Weights of a small GPT-style language model, trained from scratch on English Wikipedia: rotary positions.
Each number is 500 + 25 x the weight over its row's rms, rounded and kept within 0 to 999. Layers, rows and columns count from 0. Numbers have three digits each. The size before them is the row's rms in percent of the matrix's.

# down: layer 8 MLP down (transposed), 3072x768, rms 0.0414, rows 2307-2406, columns 448-511
# up: layer 8 MLP up, 3072x768, rms 0.0468, rows 2308-2407, columns 448-511
down2307 101:489472532476475497457518453523491476474488522545495566479484464454545503489463454456517505484501511518480502484493522476525475536564497480513495508538477484519454471542476484505488482490483488
up2308 111:510477529483516481504528449509555485484475507532531524509493476454480504490493498526555491463503475519492544472484524509473518506511458544522496486470481482485484483479509456498489495509521460
down2308 106:539539502530462498493492515469496527509484482552503512501510481451514501499522501468557497467465524525490493536497537508522466446522499489511525571511484520555463493506533495530470526520495511
up2309 096:481452510497551508527498501456524489541534527522533506496497490477515538468517495563503495510501498518478542496518492470532481482542527495467531487505510493506518501508458494457460477464463524
down2309 095:475510464482455479479549441524487475504444477455449515494467500466473490470486518449543500496490525491525498518488465517468494489470490489525498497483497509452522466469533471513553493494488474
up2310 100:480479482502541499499478479495566517485501511491522516476485479500512498476472498516484502477526487501478444451501546471517507480504497531473475509455529510524475491508535513508458499500476505
down2310 100:479517466475511497458483476496520517542507504509528529483526531528519494460502496447475500524523450503497504490506474473467457492562514510469529478532511501521551475530478506474436513520479495
up2311 096:491506517492505486502469465482500523506506532521478499459489525491536509512516496528511537509513490505463524533472517483530517454449499508467520515491508515508514450499515498525498500487476501
down2311 101:507520500505493471517505502492485533505491488525486508465497513496503542521448447546500470477552490477514548499471498497491532555469469491495510515526505488510516471491476524501467459503497531
up2312 104:504507496451532491521533544520511484494501497449512507492505526427479526498515490474483488516499481519511493483467529502518533437506486514500534468490441480429499517515509477538540492455480511
down2312 103:488476476480536495480504512534463515510514516518464501498490504533528502474531476508536517489494502489507511500437508528496528490514496498509479461503506475460513477507485512536494498478492525
up2313 103:509464491480500534504511490497482500460470476492494499483465545463517510477452497522525488515505471505515510492485485468478546479462527519491455524510517527530464505485510465536524492471523471
down2313 102:513520518516493511502492515521545474497479531483504484450497515530459512517485529467443530474494527491494488470492485454472449534510543511519458507506514531515518460448517510521516468493529547
up2314 100:499492487479533547509501481548546498501492501538490532491482485493458517521464535505543527502469506518491477508503455477549483478491497461468523527560531539493472446513494501519504504484478507
down2314 100:494520490467442485463541538465502541511529476498513458493503515492488482483436494535489507495499492490522465464519517490467526477560469517476438522492454505480450497508495483510495498519524486
up2315 099:500494514479511514502484499527515519492496511499502495473510500534523512500526528493542520530474489531521464477463519497559502464509527525482491509527458496528456483462476453476526557477526511
down2315 097:492508483522505516478530497527483507515495509544550494502479500461501439482498503499494498500507506484523500450525519514481529457484496476528528462495553475498487539463481461466534512509474555
up2316 097:511503532548488497493529491558513468486470489498517491487486515517460522488519465463494492492523450497459506509469529519484525473469484502482474536467460515487520521465454473536539462464524502
down2316 096:511465531472491485530461508524527486495474518558495504454489501513512527525445502487493527523476462471493510489498508496493482443566556495505459495502519507527464502489511474521549465530496481
up2317 108:510466519480525480495540505507514494453491493521502491482503524482509484469453501517509519444484484522486516490433502477513489520502491458531486528496481448470474496464471490471540489511492517
down2317 104:492513539498513531493510495465501496489511480494466517448471506554530483493524493522486440482484513507507452487509517503515530535493508487525493524513472487478567556505502479485530504508497492
up2318 101:518456485526495455503499533486520494504465478488505473464508504470493515463503511487480519511488500494508513504508527532541504467487487490508551533529446526478513473506512482466547467505501478
down2318 096:508458502495506493527535490489482506544503505518476471510532504493476539492482478544482523518505500501481522472531526488512491554506542538492526470515469525507496465493543512510499492491537481
up2319 099:479510498522486495488487475522474476478514491516526497473498523451467561445455536526552486505511470495553503511513472489527465507511450513483549522513486501538492457522524517500499486512479480
down2319 101:534466529530517495449461497497547537522518495521518462519515511520529525485509498494509510520521497508488459537479482496476516489473517479523478514556496531530472532478490492529520469501523473
up2320 099:479479473526518511513487471529504468510495490519483470427506526497523523497486507518503524471484507483487479484502451489492492418480502459499506512468506494502448492509500511494510475479513506
down2320 100:511497484498515498462505456505498483496498533540563532522491552502481460492513502487479461520475501497475463548480475529462458519512506481534536495527507525521526505550498512506497499520489497
up2321 095:473503543544492467534433490511508514506471499553471508517522469499505517512483497509514491525504549527474517508508507501495477478499483501494488487470493520452495515501502481463526508503482546
down2321 101:517508500493494483542503532482487524506512546480507476484526508504562476528481492454501493509488460475487508513509448471482522521515536498511530479468515547525493510513481521505486485454504471
up2322 097:510491494538499501503505530486518548464463487512514549488479521521514488515452538506510486478495451501518480444496546463491505494445519510465525488519469480521504483495493467483504502498487492
down2322 093:475453502530485488486501516482519479510513501521492495494528561497481496492511500502540487527500482486482487502479517458510509457514494505472522493520493550531492520508483479479487508495474485
up2323 096:502488538482509512491524495510515466448502529492509469464491518501508486534506529517489542454478530541457530469459507504497474507510526481494455521480491554509506500460446504513515494476483515
down2323 095:488489523481488490497503468506511542533498556502501554477520467478500468452524541488500493522534468489478491494526490499520554496484518510497453488485526528525515488511491506560475542507535524
up2324 102:519510501474495507537519507483504523473508559516480497505507512492448494469508566492536520522475489533483544529501560526486520492479529468497521476491495487500454566510490476481495508491478516
down2324 104:554510486506504534518467481517531457509458476495484474489491486477534532432482476498474518477541520567506496466489532475554518464539497513513504507545462488498503501545473469452505485541456458
up2325 102:484519483532506507504421526506501523490485552532497531461531540455466488509490478470474509500509491516507499490505542459437520503519506497464504497503539492428474490479515477497470476472531484
down2325 102:504518498511529481472470497507508501489498514510508508475482540469515523537523470472503549475497484511494463476516500478508476529486450502502507502487482488490507495537491495473497475522511465
up2326 108:487477529491488509483489475497465502475492453480544508469526531509505547513495534495514493495482459492526504515489506517544501511519524524465491554452502505503491519515487459465504456504474506
down2326 109:527522544501457478508529521530525543508493457519481488507544467484504484542474498510489520510508539519481465453495569518488476538550535506508482534474524523485500470503492495528486502485500522
up2327 103:478500542493482502505512476486522481496501500494480513534497498537442538467523518497508524501493464469486527517478479511489511507489497471468497490526480483508544506529510450516493519521467512
down2327 102:476490476509508537480509492552468453525484507514503491485512509503518507476508520494491514478483500499492528517481530485488528497501481479493530503514524559515475531498528456445491513480457479
up2328 101:548511511516515488496492494510513478474513495520478452489490529511461481503452512520517515480473525526493515514470506495552500515494537485503470491522496493504464481488521480529520511478507508
down2328 099:522455467514498487477463527466491495495527459482497486521543511506483485502527539505505489547488522459529513486483475523497469469466465506514494538514506492503474500501508506534550511507465504
up2329 102:530524498497509506504509462537495481496488475512502446514497512489480518494501501513523520477484480507475490465490551485508506490480562517454509520494489522518534491537517477486516476429479508
down2329 103:501507502502501484510500497511518517538495472521469478507538487525501499524540519517501522509490477494519482518473473504511502531478523506492493523472506487487437506453500493545478533524498558
up2330 107:542510522501508512496502538515517466497484453499468468465545532517511504478488585455480507515466515517472491524544495529537507519472506495496479513508488483445474520510476469489527517493460497
down2330 107:500516508506496516484493489475469524518485501473513473440470501490506513493534479482499468500537495505501512473521549510485537516504495562451492504523515530551517527493520474504463521506503515
up2331 089:513534507474532498496493491570525496497470503480497508468521505485511503531486508502498538521489474462444496495525466490510495515534538504504484493461545442494501450461520501478556474491493486
down2331 089:484493542525502495511509511448454528488564483500501472515500529491498496491511474516472473529542515552515507527497511527496506461465464486502520532528497503465531536513460462476450503511521456
up2332 102:488515490546519526495493497495551510531496502509526510465530468512494498495508536502497489457521518529506495512485540501512503488521515486528497491499481554542498498496530480472492469500518540
down2332 095:469472495462496472494529469476508430480464511500489463496470491461514504566491539532515484504493507472506518523461480486491529551506539502476510468473489447482525502460530482501524535512533476
up2333 093:523524472524501451505536513546522471503497456546536507502486487513528503532481480464533546452418503559518501486488498505507506489505494530452512502523526468477499486515480490469502499464498517
down2333 094:527495500504512487515515523516494499488485515493496510509480488475531506530491478467491502493530500473521473488446528483552509489538469487558525529501511543497434520513515494519508484479544458
up2334 093:561509512545493542493460514483533447493482518526556538484471456510509547531452558539511507483495480533513488493449507506524466471511503508535469490545438510518503506458470501516534481501453485
down2334 092:459484495509477519505536509479519490530483467497537484498541491501495459525488494501506480487463510527461481523526512462487519501514496490459535542504515499467513535476500514502474482519486491
up2335 106:502474474490509518476495440546522487533488538523545467488530499476445503494536499510479483528482501534497458485497480486513533492502491523490478517548463510538525486480511460524485495479486463
down2335 102:497524500505510502501505500479529476510471523512504519499537527516477518498479512474539502503525530454524510432504482496491488517511522525515518534438533520476524538517494533473532497520557512
up2336 095:537514486508500556484506518473494535481467514539506514501506503482506496488498546475500509506480472550458529525513489523504488510533497488499470531460495550441514480473515512463540547487430517
down2336 097:488484469527546538477487528509516525572471494527501497533507437504505529544500517544525478521505446482496507478447517461522477506490540488514511484500503532522486472517508532475509502531483524
up2337 101:480491521504508518527518480506482482453456478507525539505528499481509537477510489484511491460512519478466520510512527494508535487512485444538526501494495512509522526461496438514477472506488484
down2337 099:533461485500510498549469553503469499534480507491479514517474493535518499469433489539496474510512481503481514473451461505509515516471505511482528504493488470519491492483526468492485501487519522
up2338 108:575499505500501541500504471493469522500492520509476479469489508424523486488492513496496497557468426462480477475502519493516524486532506504483517463466486493515460475487480509524528503448467526
down2338 109:482486499500494500508485456470489527478542454506461543524493487515529475516484530497487536477504535489539483516493537500496564491509550515504549503488483454537503502508489492532510491501493515
up2339 099:476476478511494523487494465526445475483503472496469455519498512534509487517519523518558500531491488548506475465498508499487539482482446532433499552472511507492512543489476467533482500448497550
down2339 100:506481455517500485486488519490510501479534508508490527519497492507541539480510479485477471477493506457467497467497482493472496533476501509527507481503482476504482548529486531525482447526529508
up2340 110:536519478494554509496496460521510516501498501498530531504537480500466481513511485546527552529520526532494501509468510479534504514479477538498506484514499483500458465516514503506496534505535528
down2340 105:487499495543508481519464523556467481483463459470553521473526503485455507476536505521497473542498465472525466486493472509472479516493497506451477455495475510503481511528507499491478508490515470
up2341 101:477500510475538546489524490497547466480505510513512490501512497433495459494535529472540518504525513514477466512501525521540448524508529513501529518517481508516489493428486467487528501452500525
down2341 100:489493518498505509526549509502534499507521543523454510546476508519508442496460514525501500504520514462503512492447495501492517532454466521492524499535443497505483534483487477567483479470476493
up2342 101:472536515509487504517491479547521464531524503463506485504505562483490510497524574478517500495446491525500546493483502539543464487494484486548515473464517517549508512478472522519507501486485480
down2342 102:462522494479563508539510478545540461476532530477510504468470500521535505507517488537470522542444481477503513492487485534503494486526499492521464512450461493466486476510521529483516538455548490
up2343 102:490506521505454525501497458515524505445486485486477501509486583499506516483513529514504522509518490536509492500527516515486458466516503497512503556495439493537542464506489469482506479501474516
down2343 097:493505485494489549515515473526495518464487528513509479518494514507509498529499521570525505532523527537500530449496537480522541494492457500490479500480527491487532517487469511529491481481540531
up2344 104:509454515549463509503508518512519482522476491491479441465503517484476484507500472471540530506465510512494541543537472499535503517508502502460513527489516508458486525515538501492499482497478482
down2344 100:470513470558517502464518458479491515492493490431516505531477521496544494494486514498521489492493498527568503460527539553486488512447500524463515475501465504512537514534469512509483494485509498
up2345 098:521509495477490490519501490504459526506466501532523535500485529528521510495539483524516477522465489524502511449498462511511524474471509480532496538502517481527453459528508439529496493466465536
down2345 100:529538520497526498499511517543518483524548510492507523499494493512518499478499505517517493489435476505496519497505486520515529529509537509498491501474528505478498481544510491499544527514460500
up2346 105:520469518468528499533471496468517490501446507508520477465501516524443522458496497505533499530500516525497528462493475494481523443519569511500519528451477514452501474489495489490507525468492529
down2346 105:484524452458500572557512510508521532481491515546467526473527516510459502497498543473482485480522501484495476486534516475522457529448502489522507522463497508499472482499487504495481507489482507
up2347 095:525475515528508573506465535516512531520527519487495486525493506486507558526529579503504519465457459481501496487483469532530484534501525473515490474505521526526529547477482549479535513454487530
down2347 090:490501512539501540487502465503544475531492525491515499497492500527484483491504491482516531525544508511514537514481528493498483505515484500527475504438519508487457536482466502552449475480542478
up2348 095:498519449499498513459508515521527506449459500500502535500540499501493499517457499488526512476498487517443548481453494512502464515479538474531507487529546506513513470508509489476506499481485464
down2348 096:489467491500513548480486490508471476513509530538491500515507485476522501417479539478484477488464473491523474545513480513493519517510521506527492480523481497508496461529505507485517507455477494
up2349 096:476504487481487490445512474519504541502483476508519498498492503507539498495508545473514467537503494507464484512548495543473510459459464495487496519506542508499491472494466497449479489495513527
down2349 097:538508493516523522543445520478485496487525501512521510498439515450525501481440478485496539503515519517470509453475485510544491527527541484469497523484540492481470518515522520520533506489483547
up2350 105:521479544503513507542525431494486482518465538512523454475513512501529516494533513517501501503497484488519512490513521480501509506427523515518519524478460492497519506504535490477486488498464533
down2350 102:506547494475498505521565522466473450532508510512490515528475479497522498525498501520507490491471497519490504527517522518481484518474521501480513447509510504531509442498500514484521520517503534
up2351 099:471487479492512492504521471507546456492486479529475507506470499502505480493472505477480524473496506522502450499452482480472547503499509476523470504530505481499456506484475521472455456502483539
down2351 096:514483482454544471503523524501496474481525530437494496494484448507481519562488523481503505520482499544517513485500484477522498505479515512468507481486510464505538506470489475476489509522497502
up2352 116:511501486583529506493485504506502536492495456495453505507486509505515484506489549510540479498463457456517461507508516502505557486493508486460503501502456532489481506502494521500459517494486506
down2352 098:492492499480515511451442507492469464491535490480503520503541511500504459499505475504515532525511489524543508503484496507484496497477433421497505506506512503492509538493458526485496489478498527
up2353 101:480512509494512470569508499493491479492524518512502507537488487509470515503514480521499503500514510484499483539507561509549545499522516510430495498497483494520506527525484500515498505506491541
down2353 089:488455491465487519519446519476448490470550520489515493451494518518550474470510521517502496497518465473483511493461485488497492496466495516510496478499536500490537506529511470494474471525464465
up2354 098:522530503488477567503528485499487511577446492496532480502530540474520492554531510482509529467502485512478488519503525565505518469473483517507492448492488465467505516498494500481469483509508486
down2354 101:471499483479479518473445552496493508545467502471519511513549490520504488505465520501502505496546496531474502486508514488509448514552465526507479477501530507462504526478538524514479520484519469
up2355 099:505496497558540498548489439500503508489501493504547491475503497467507511499502512525531464442473518495464483499504517502464508491522497481450490479453501526487523495521490513539478553473487538
down2355 101:477462486482442477519471506514487443504500506476502517479491481508474521490494535461444545492519487511453492532494525507495503461458468529530523494526537447451533506530492472512507525494509522
up2356 089:522472520536480459492489527484507508539489508504490478507482529519484529502482494464531464537467489546523515503499485524548483506519512465481514467492527510521459478435479485483542560500494466
down2356 091:558437527494492513462449520477496473525477504494515496527479476466486531539497505551503440507480462493514501513479475545464495495513441533447488505505518487496466484493518493527456501511515459
up2357 098:525518515513520517475472471521480527466453508495467512495511490495523513530528466485530530433453482553514530506535543482532537479478479494500486482480503504486494519468481482515533480461484507
down2357 098:555511478458473523495467494505540490490507502515492479493484488507513533464518523533465510545480495500478513475527479496531464508477486492507524461444512473504532495503493469512534490485501550
up2358 096:495460523499468483515520490483544495468511471496460461456495465499513499481491511499510470464486518520476569497478468538494468493478516511473493522535534553560502534507481469521541505489493533
down2358 093:506525471505537508492475491459522539503491444492534482519466475462514532498491479494530516516497525521476476491527509514480526493522492501479467480505496500522495497498478489514501519497507516
up2359 103:482520466472504551459480507493512455490515513456524552510510508515443538527521550501500522471492475503472506548518448462519497476466489484470490506530511481518479490503470420479486563490486497
down2359 103:465509495502497509537536501471471513477494502530471516514522494499522444477516481470513488512507503532487474539534512518526476542481487504550458469486503499496489513483525481497486487521529473
up2360 102:477497517484563522492469462531474461518438475553486509504530464494511530509513544494524535491490481503499475514480514499524507502513543511545487484479521464434506494490497476454498497472483461
down2360 102:523502453495493483499536491524530495507459526466504528499480482506497473522452475553523529483522526499503484489520517550526493495490489468489537454466511510514478517524530492501508513474516488
up2361 095:518497539495511514527547490478476495516436488547492475479504492481517500499486469453534487530481502550489482499521499494495525506484487500478456499544517520525488490486520515466513468505467525
down2361 097:523518486500486512490509512481493511527481432506500510503468512481529461493469514461503523560443550505467463489525466496532520490534557518483492489481506506514497483494529480482559510494540524
up2362 103:478524507516511478464515514480484475527533500471515530448530534503528479541506515480465502453489450529505511494485468480517510513462507500485482511491500548490466501495497482471497514485488516
down2362 103:484514492515493452478521515479495491489507463497458561523482499475486411533503488526491446494554446495539463508493517483533502521480490481517520491490498484480452462496492522497519502478504478
up2363 094:481472481536500525504522529533532504439498481522531446531512495525510483492497475473497498555474510473510474508513491521473522513490478493463473524484517488512520511489526517510477541483519480
down2363 095:512495486492491500475496478511474508543499511491515526509491496476496502498502507499532494493458455467492514471482494486495531505526520484514483504485487542495484501481500466494477537483521506
up2364 095:464550483548482476483470490474478534502533503494514534519498517468513519545488482516483436474480468491543518500522490529490491487532483455462474504456533469508514521513472498491518532492480488
down2364 099:471504506490523505491494542564468501505477512462498472431505539534542491538484479531522490527497490450523491549468512494499491524503498500430524567528507527536497469461540464488471492484446481
up2365 103:505534482494557503492531509520544516467491522549551528487524511533495543444460472516497513490503523455479479480496485503526475490479481509438517488488478536503511501457532487505540465504505552
down2365 104:517506507529507486435518525481455488498507496526476471511501495501483519557534564563523506505454537480529476470543489553466511513529505545561468468523520472496501506479499449538485511516518515
up2366 087:531540522522509492499479504495525486480500525530493479516473522453482497511500510495492485496517503483539484492533506506541507497503491476484492518482501519527495494481529518496513516477550458
down2366 088:482487494533486464470475501482511509511491524502468459501446446472506516522512547492463481515479489492505498477480453519490478484515498499516478519521495468504507461499494557523511540509496478
up2367 117:537486536504494481495452539508455521470495509477543534519497483508527510495504522515533534491481502504519506493513467562515536531493470463514500494482501531491488503518494496506496536472500533
down2367 112:483540512508483489523509527471494511505507478484511528491480510504501481521531530505483481491507511510477480468530498515505486513485510455486539436504540563507517514485563514477531517471502442
up2368 105:545513479537535506481459497510507482467472514531482470538535501481502514469474490449555514446513492499476481481465513518532523472486487474469494496490527477478495503517523486526492499459487506
down2368 104:487490503525502526517528548470527483531558515525442482482506477498463538517488532486551492526491476520451491498493468464558504492548499545493484485476476521523479471492475513526531518467514524
up2369 095:499477500530524515475540497478470508557477515539473489502531486506480525474551530488502516496517501508472500507453470493495465517442525486457489491539512498520484478521489467489518481470461529
down2369 097:502504465493527482524503497443452487455492504440494451518534546477422487483503507490518473443515555524525520468522449521502550491483450470468500508508516507513503507524479434466443498498476513
up2370 102:484476525525474521513489487531481512493513452488565477500492506505466479496461477538493490511507478539507458513470515530525522522468481462474480493493503514517517543485484488515507505438504508
down2370 104:474484553486483493460507532516501510507439493507476480519496502515453506533515498488498488491474502468477508448525500520518504487477503520453477473477532492501521459531467500502504505468485539
up2371 104:473480486503498497533549492509496498457486492517504497511460543438512486411475534497509509466451543538516545528460499481497476506549546488502503475487526488498501513487505480491530554483496524
down2371 104:483475491524502498511490506486506507527495517485507525490525492499490447508484461513511510523497524486484491521459525463499521477508503505500516524487516496500515508533484487509497521481558487
up2372 099:488525542493513513465480521517494473541513494472440512508508525512504512498507501490522516526484510516528495496491531478510499493512518498478472498503470530445514481465527495498514522438455529
down2372 096:460510494460498469472505502529492491512511485515494493491506526503527471502523518453503514460509491503528481503534467507497488451507527505504501499491469536502483510504472475457440497483519496
up2373 101:514474517513456537483469486492495507528518495497542503493484510490523492471518538467545489465484523507514485468469511484451516477505508503505497448477478525498508502490486472457498499466490487
down2373 101:523470483514502456469515485510506516516485532501484508553512499485521490467487485516515529499518493480514517505474488486526442519546492489539498467518474520525501460493486462522492474500485518
up2374 096:505507526511513512484477483507510481466456474491453549480506498445489501523520466479537482496503522474494472535537489524512522464514475411536529512509476485477448503511508546477485513518474515
down2374 099:517518470511496484516526521492466522472509501504497514490498497546464448563522524500502492471502517503507497473477562534476513472519482514510522474527484527442506497530472479507516485518509500
up2375 100:478460485484508513530512489491502522502516492512493543476483498466454497531497537489509548471433494478468554516538442527491513516507480481450469559474487468457523447504478519539458491496465541
down2375 096:502480533510480456470471514494477530534534497498492516510550520516497480488511494495459468511543489523505513489514486447502494496516485504545495499481488538502470548479504498498524482531473472
up2376 093:515487533478506553453470477496509447497495529470494494516498507484454524476485542487540511471517478538500479477494496484508508533507507531499504521467507547460515489473506494494477472478500490
down2376 096:490556458555508535567490509475525484472511515504511528506506475525522511540513487468513537465541514496531507560539507484562502509501541517553524496491544506537502476520495519513493500519513468
up2377 099:511487534522512479502476497528488486523497520499494470523548516498484543459495539477524507513461486505513458486462517513541519473497524461520430540515477518494487516475542497459531519486498510
down2377 100:525497507516536533498487480493504450518549502520530499557490490492483491537530518449513549511478456537470511537518459495482445514435504470488528490515549419502473464490506497547507488471517491
up2378 107:486489517553464512484492519529495522523478499533505485514518554507486476459483510471529456551472499490501475465523508514507533501459486473486545482470470519520521453505512494511470488495486520
down2378 107:484509523498458526504530485517485487529508476524500502527495509445541514465479490546498493551532527477510507451516520507483492487491471508470509469531517487503533466481523486536487512524528479
up2379 101:510465452540487514511480476528494504480465489497492474505489453500484551503508510487490526479505512563495538455452520507512499524455546495502482542531474474501481474519460498460517477488480524
down2379 104:467494507506496488487471486503507499510539467483508522522501496516494503504488480507504492489494504488505513482514561534523474491497484482487436532486502501492479531496461550484493550498522507
up2380 097:533472481515526495526504494493490555527450502552530521519489525466500526488489487494517486517474471501471476527513534450536510509483497479476509476494542488478524540500497515500569442500512495
down2380 099:485502447500464515507460475542489501461540454514472498506483572511486527496472506520483478496466460492532553476489466492498525511487554508500520519514496465505520468523520480483521475472492495
up2381 095:504506494473525518493520511543477488524530525515457511514531519508498505531458472495490507539508465493528485453466502538554488497542531458471508503475480527456507529506518536482524526499456483
down2381 098:531509503457481498509485496564470485473492480477488537508498453488487479458479495540501499490479496461487481470508461544522536492471498460468501454504475476491531466476516500488518480492479522
up2382 102:492459524506478510485463487540503506535506484557531437553490558473497511439450500471484484516458421483487557510463501516505494500465460498521443537513468506507509488480481497533506498472500498
down2382 101:501499458496466493520547494472481554489513497473473491506470511518474510532434547504509511516493557498493516487505447468476480515497458506432541500478481493482509460481501486499511504506509546
up2383 108:492489474466491545527527493502469496534493472553491491472502504466462524489526502516498526529471513517485489528482481493509497459512475491536511544516520471474495497483487520481530485476486518
down2383 104:522522468481505496521492475526505493485536498479494486485530462475442441494544468490525499521476482468524529553524494476504482462562491477532458512490494478501456525474503525517504516470513505
up2384 101:474409520524467484502501499505505507445467501490480509481550515525503514478456524530546496468499508533497442501499504489516521526500530483491543491513480482481511518485529476501454499491474471
down2384 095:518550507533552488553526484543532472520494529449486478501507490534471521510535457502503484478453439490516491472539536457518469496475553542514497487489495491559499478483516477470505492464499472
up2385 097:523524506532530529523504497500517492539479470513441523542514474498490546498472540492530484536514506516519510491491500457492468481472508474547466508498478489527476550491467489490464464458453497
down2385 099:461454508537491506533542492448450496472492502441468529525484477479481483500504483493532498491527541480521452489514536486486492523479486542487444523528505503517567510503461507494488504510502513
up2386 107:494516498523513531461534506529514478478497494513503506494508536478427544496458525499517472467502511499496503507491487507495497478518548514448465501519474492514504490538525501492547503455480505
down2386 105:482479511458568485499522522493505510524476509531495495494477494463480489525454515512484518498460514472509487474465541476507521532542519494515472495459548470485564476534479543454527512517503527
up2387 098:485488504441508518518537529485531482468489523478490528442540506502477503511503512464499502491487452520454501498522508486491509475497562477548466505500484473489488464480508482471504482472497468
down2387 100:485551524466488458494537439508521497503519495491501499454462477518493530497497479517483472488491512517519472481509504544526492498510482523438529512495480553523513531535489488512486502507554521
up2388 102:500479471503539503498490501520511463526441526517472496470507512501489523458461513501486503501507541517428452482480497535505486457457534504475481468472482503453518500479474479565496517506478481
down2388 100:464528549461470477505475471510498456495492466486453490521506499485471441517517465417478536524484489476494492562481511464555553522486508575505485459478516492540564511509489503513510472528508509
up2389 099:536520497497486476509513531495467517478523515572508501495473480452492515518517509517514543498487526472490529563503494477485494486506541462496474476482462500485463484518486504470511464442485540
down2389 099:522499477520534528484529491492472465529481532476527510481478490499526495498491490509530521507488545527539540514474511495513469464514556474485513476513523506537481539479475536439528493438510501
up2390 106:479480521499460494467477468516468489495495490492493483541564502483519581469519517445488514469441487518490489469474491535492503458496494481506543527497522497489471496441498490472492515487489477
down2390 104:501504476475527494501526481505474518457507508490492537487491481522487536518464496491484518523520506504496504467481531452532507487491495469524508481514480546512475547483495510512488424501544543
up2391 105:507478532476510548531456520461486504530508474521480539504481496467478556487488504460509535522489484514496550484498488482524507482467466443482462535496525453500427503499500503495457507495485491
down2391 104:493500463502534494510481493533489515495508463519512486484449477534470514553520502521503535491540537476472500443516553469494536522510481473475541505482533507507507487534480500487532522464544551
up2392 105:535507528556490507485504555470505485485526457551471526524493519483487540451510506478515523487461507489488498515513535492501537471496502499501520486499465502441480506509552505491500480519502479
down2392 105:489491502506468525480530518497446543467499507524527529470495478466504469540499488502509467523529513569486552463517427525493501498516488473457464483507485498512475472534515473504521511484528491
up2393 097:554477496543529523507509470480520494479469456514481485496506476534468504484503544457465547475505499509503505479458504484527531509522493500514470519503526525456471461531482532459505546459483516
down2393 100:483484449477533521515504511512488471486467504471493520519525504492496520554476541490456485493501476510519469522510502480496516515492545490492467503487489509521497499532525514519514535490505505
up2394 099:550505483500513482538460525496522482452512479501480501457493521474474481491481500521532526471484471545517516491500520483499494488441510473474457511494507544522487505451518432458543495506468526
down2394 097:508520468521540511487484511481492528499508461485496503480457535485483477546510492506552523481454497458520524490480479510517553493497503548509547540510514490492502523520482534493517492498513506
up2395 087:500494494471537476470484500509536493495493494503509497464543537496490518521496517500516557453515482505482522502513480489531488491503494467494504513472507512497479473465557466503523497500460507
down2395 092:492538480540507512524492521535484515495494517503523460560498473522526490512530476506483471501514496534487500472485509525470553508478528523548500520501448525533477513543498530538499508455517487
up2396 097:531475480473499500458510492495516483485501529535475513480472538505528492475448482499501506475495488508508490502471519501538523520525527489529504485552449508457482536439481514433482491507479513
down2396 098:508481497480559468545497510444487479537502490522540513542505513452472507481474469553524524504529526470509445511524543516490481532531543512488514531467478505509497526479476521502496478572489508
up2397 099:527462502506515485526487497479546463551493545537490503483535503518503494534535481527528504534457488483498467478498545510501486469490513466528453527490466523477430510505502458490524516483479490
down2397 100:461553537547454500525517531513516501502532499551488517517515497507530541484469516488511519479547469541554529532478485450479517496511509509469501482553523474480465504456467527526434501523509469
up2398 093:517504541519509472513509491484523486500457501501447519531526528531547487483514529510511491461491522529489481539533490502508477501471544496487559545494461456513526495478529498500469527517491516
down2398 089:562483491505471554491512484485474493506550445492529455498521528473450516532481495471492514522471506500478521497493505501526499495517488474483500486515523499513502516529499475547490471490468466
up2399 106:481451487469480503511480507527491517485531547481483495480470551460508476464499511483539514478480486533464545538533486505454537471461525523486509529450470519490514508492495501489497544490477519
down2399 106:500469464489508530558542526489505563504530511471518511466464481534520512531496501530503534533499457513527523478545552527505420464462539469528461501509473533502548495452536514522467479477435508
up2400 104:522475504492533521490493494466489500520476511537496478465493519528486523477522517521522502522486541501520570515529494518513475491450511450484528475497526528539472544468542472449490533488505537
down2400 103:507511512494508519545509479444525468536494515466463534555435514521493486509502504525510463519488478455510508497499527503449487505495448520516502505488533488534488519506517505482480515465519512
up2401 097:504509520491510495466525455513536503514450491476500494495501491501549458491470529504486505532463456491469508509504454475458518515511452492503506504510486551499495511497457517509477491485477470
down2401 098:492485443483516477454516503479448457499507532486482479501482463491507463489491487483510507509516469513498486482516513497485500520480501508522480514469515509486510520532495519535459468459455513
up2402 105:471479555498520498483517542498476476450481531498509502467464530486486517466520499495472481497479513514519525480466466530509554511459494481453495531494484533513493487495480510500475517449461475
down2402 104:502485499475521510511528544516473476500480514485546521498478528498505486475476480532464498445478539491499529512493492520488521550517484456514469510501510497508492481461529514478473552475498508
up2403 094:501545492515479472500458471487460524501478456514523518539517489524498515442461483482494565441456522522486531479501523498526500510528461479546449524534495504479499508490484492496501517501513513
down2403 097:485486451477539468467488456475509482488487535494489465500509496489508506451512490499494504550461503507496511500514521486493550499480538526524529454475487489513548465517483509527503490516490474
up2404 110:479470502501521472526516496476520522528489554482484539481519467470477509529509512514526459514488529531479480494493533507454464488479499458498494518483494544489442501516475481462491511476497492
down2404 106:479524491546498525454500483487497496493484510483512470541498557482478500512503470488503505516495502528496476491464474511492499501455489437533511544439493474527529488534524475473486546541489474
up2405 103:485476538495577519486499502516494485514511492483526511536500479499490526507486532516467464434457477507523546539488491493517510494477464486483492508506485542503497501531521492489491508517475489
down2405 100:528463488485498491504483493491526519461533509538477512519502516494531497504506491509504504484538447477520488511543503523491494534473512506525482485517481503540541491420518464492490525489496525
up2406 102:516508481538558487465521515496555525562519524530476501517517515494488494467543541482486500480476480490494490502533530527497532507451516497472492474538518467507525523507466526470511532503489519
down2406 104:503529456494497566488529531526549457500482493464539521511473510464487490516506512528535517508535499514475491473509520536506491511450528489509518537470515515513492479430558436475508461491500490
up2407 099:489482521499469531489522503480516493514487484522534525516530477493533509468498479453525529433508516531495466524513497525543472477529548480518557563490483541448471529453473506472510489482488480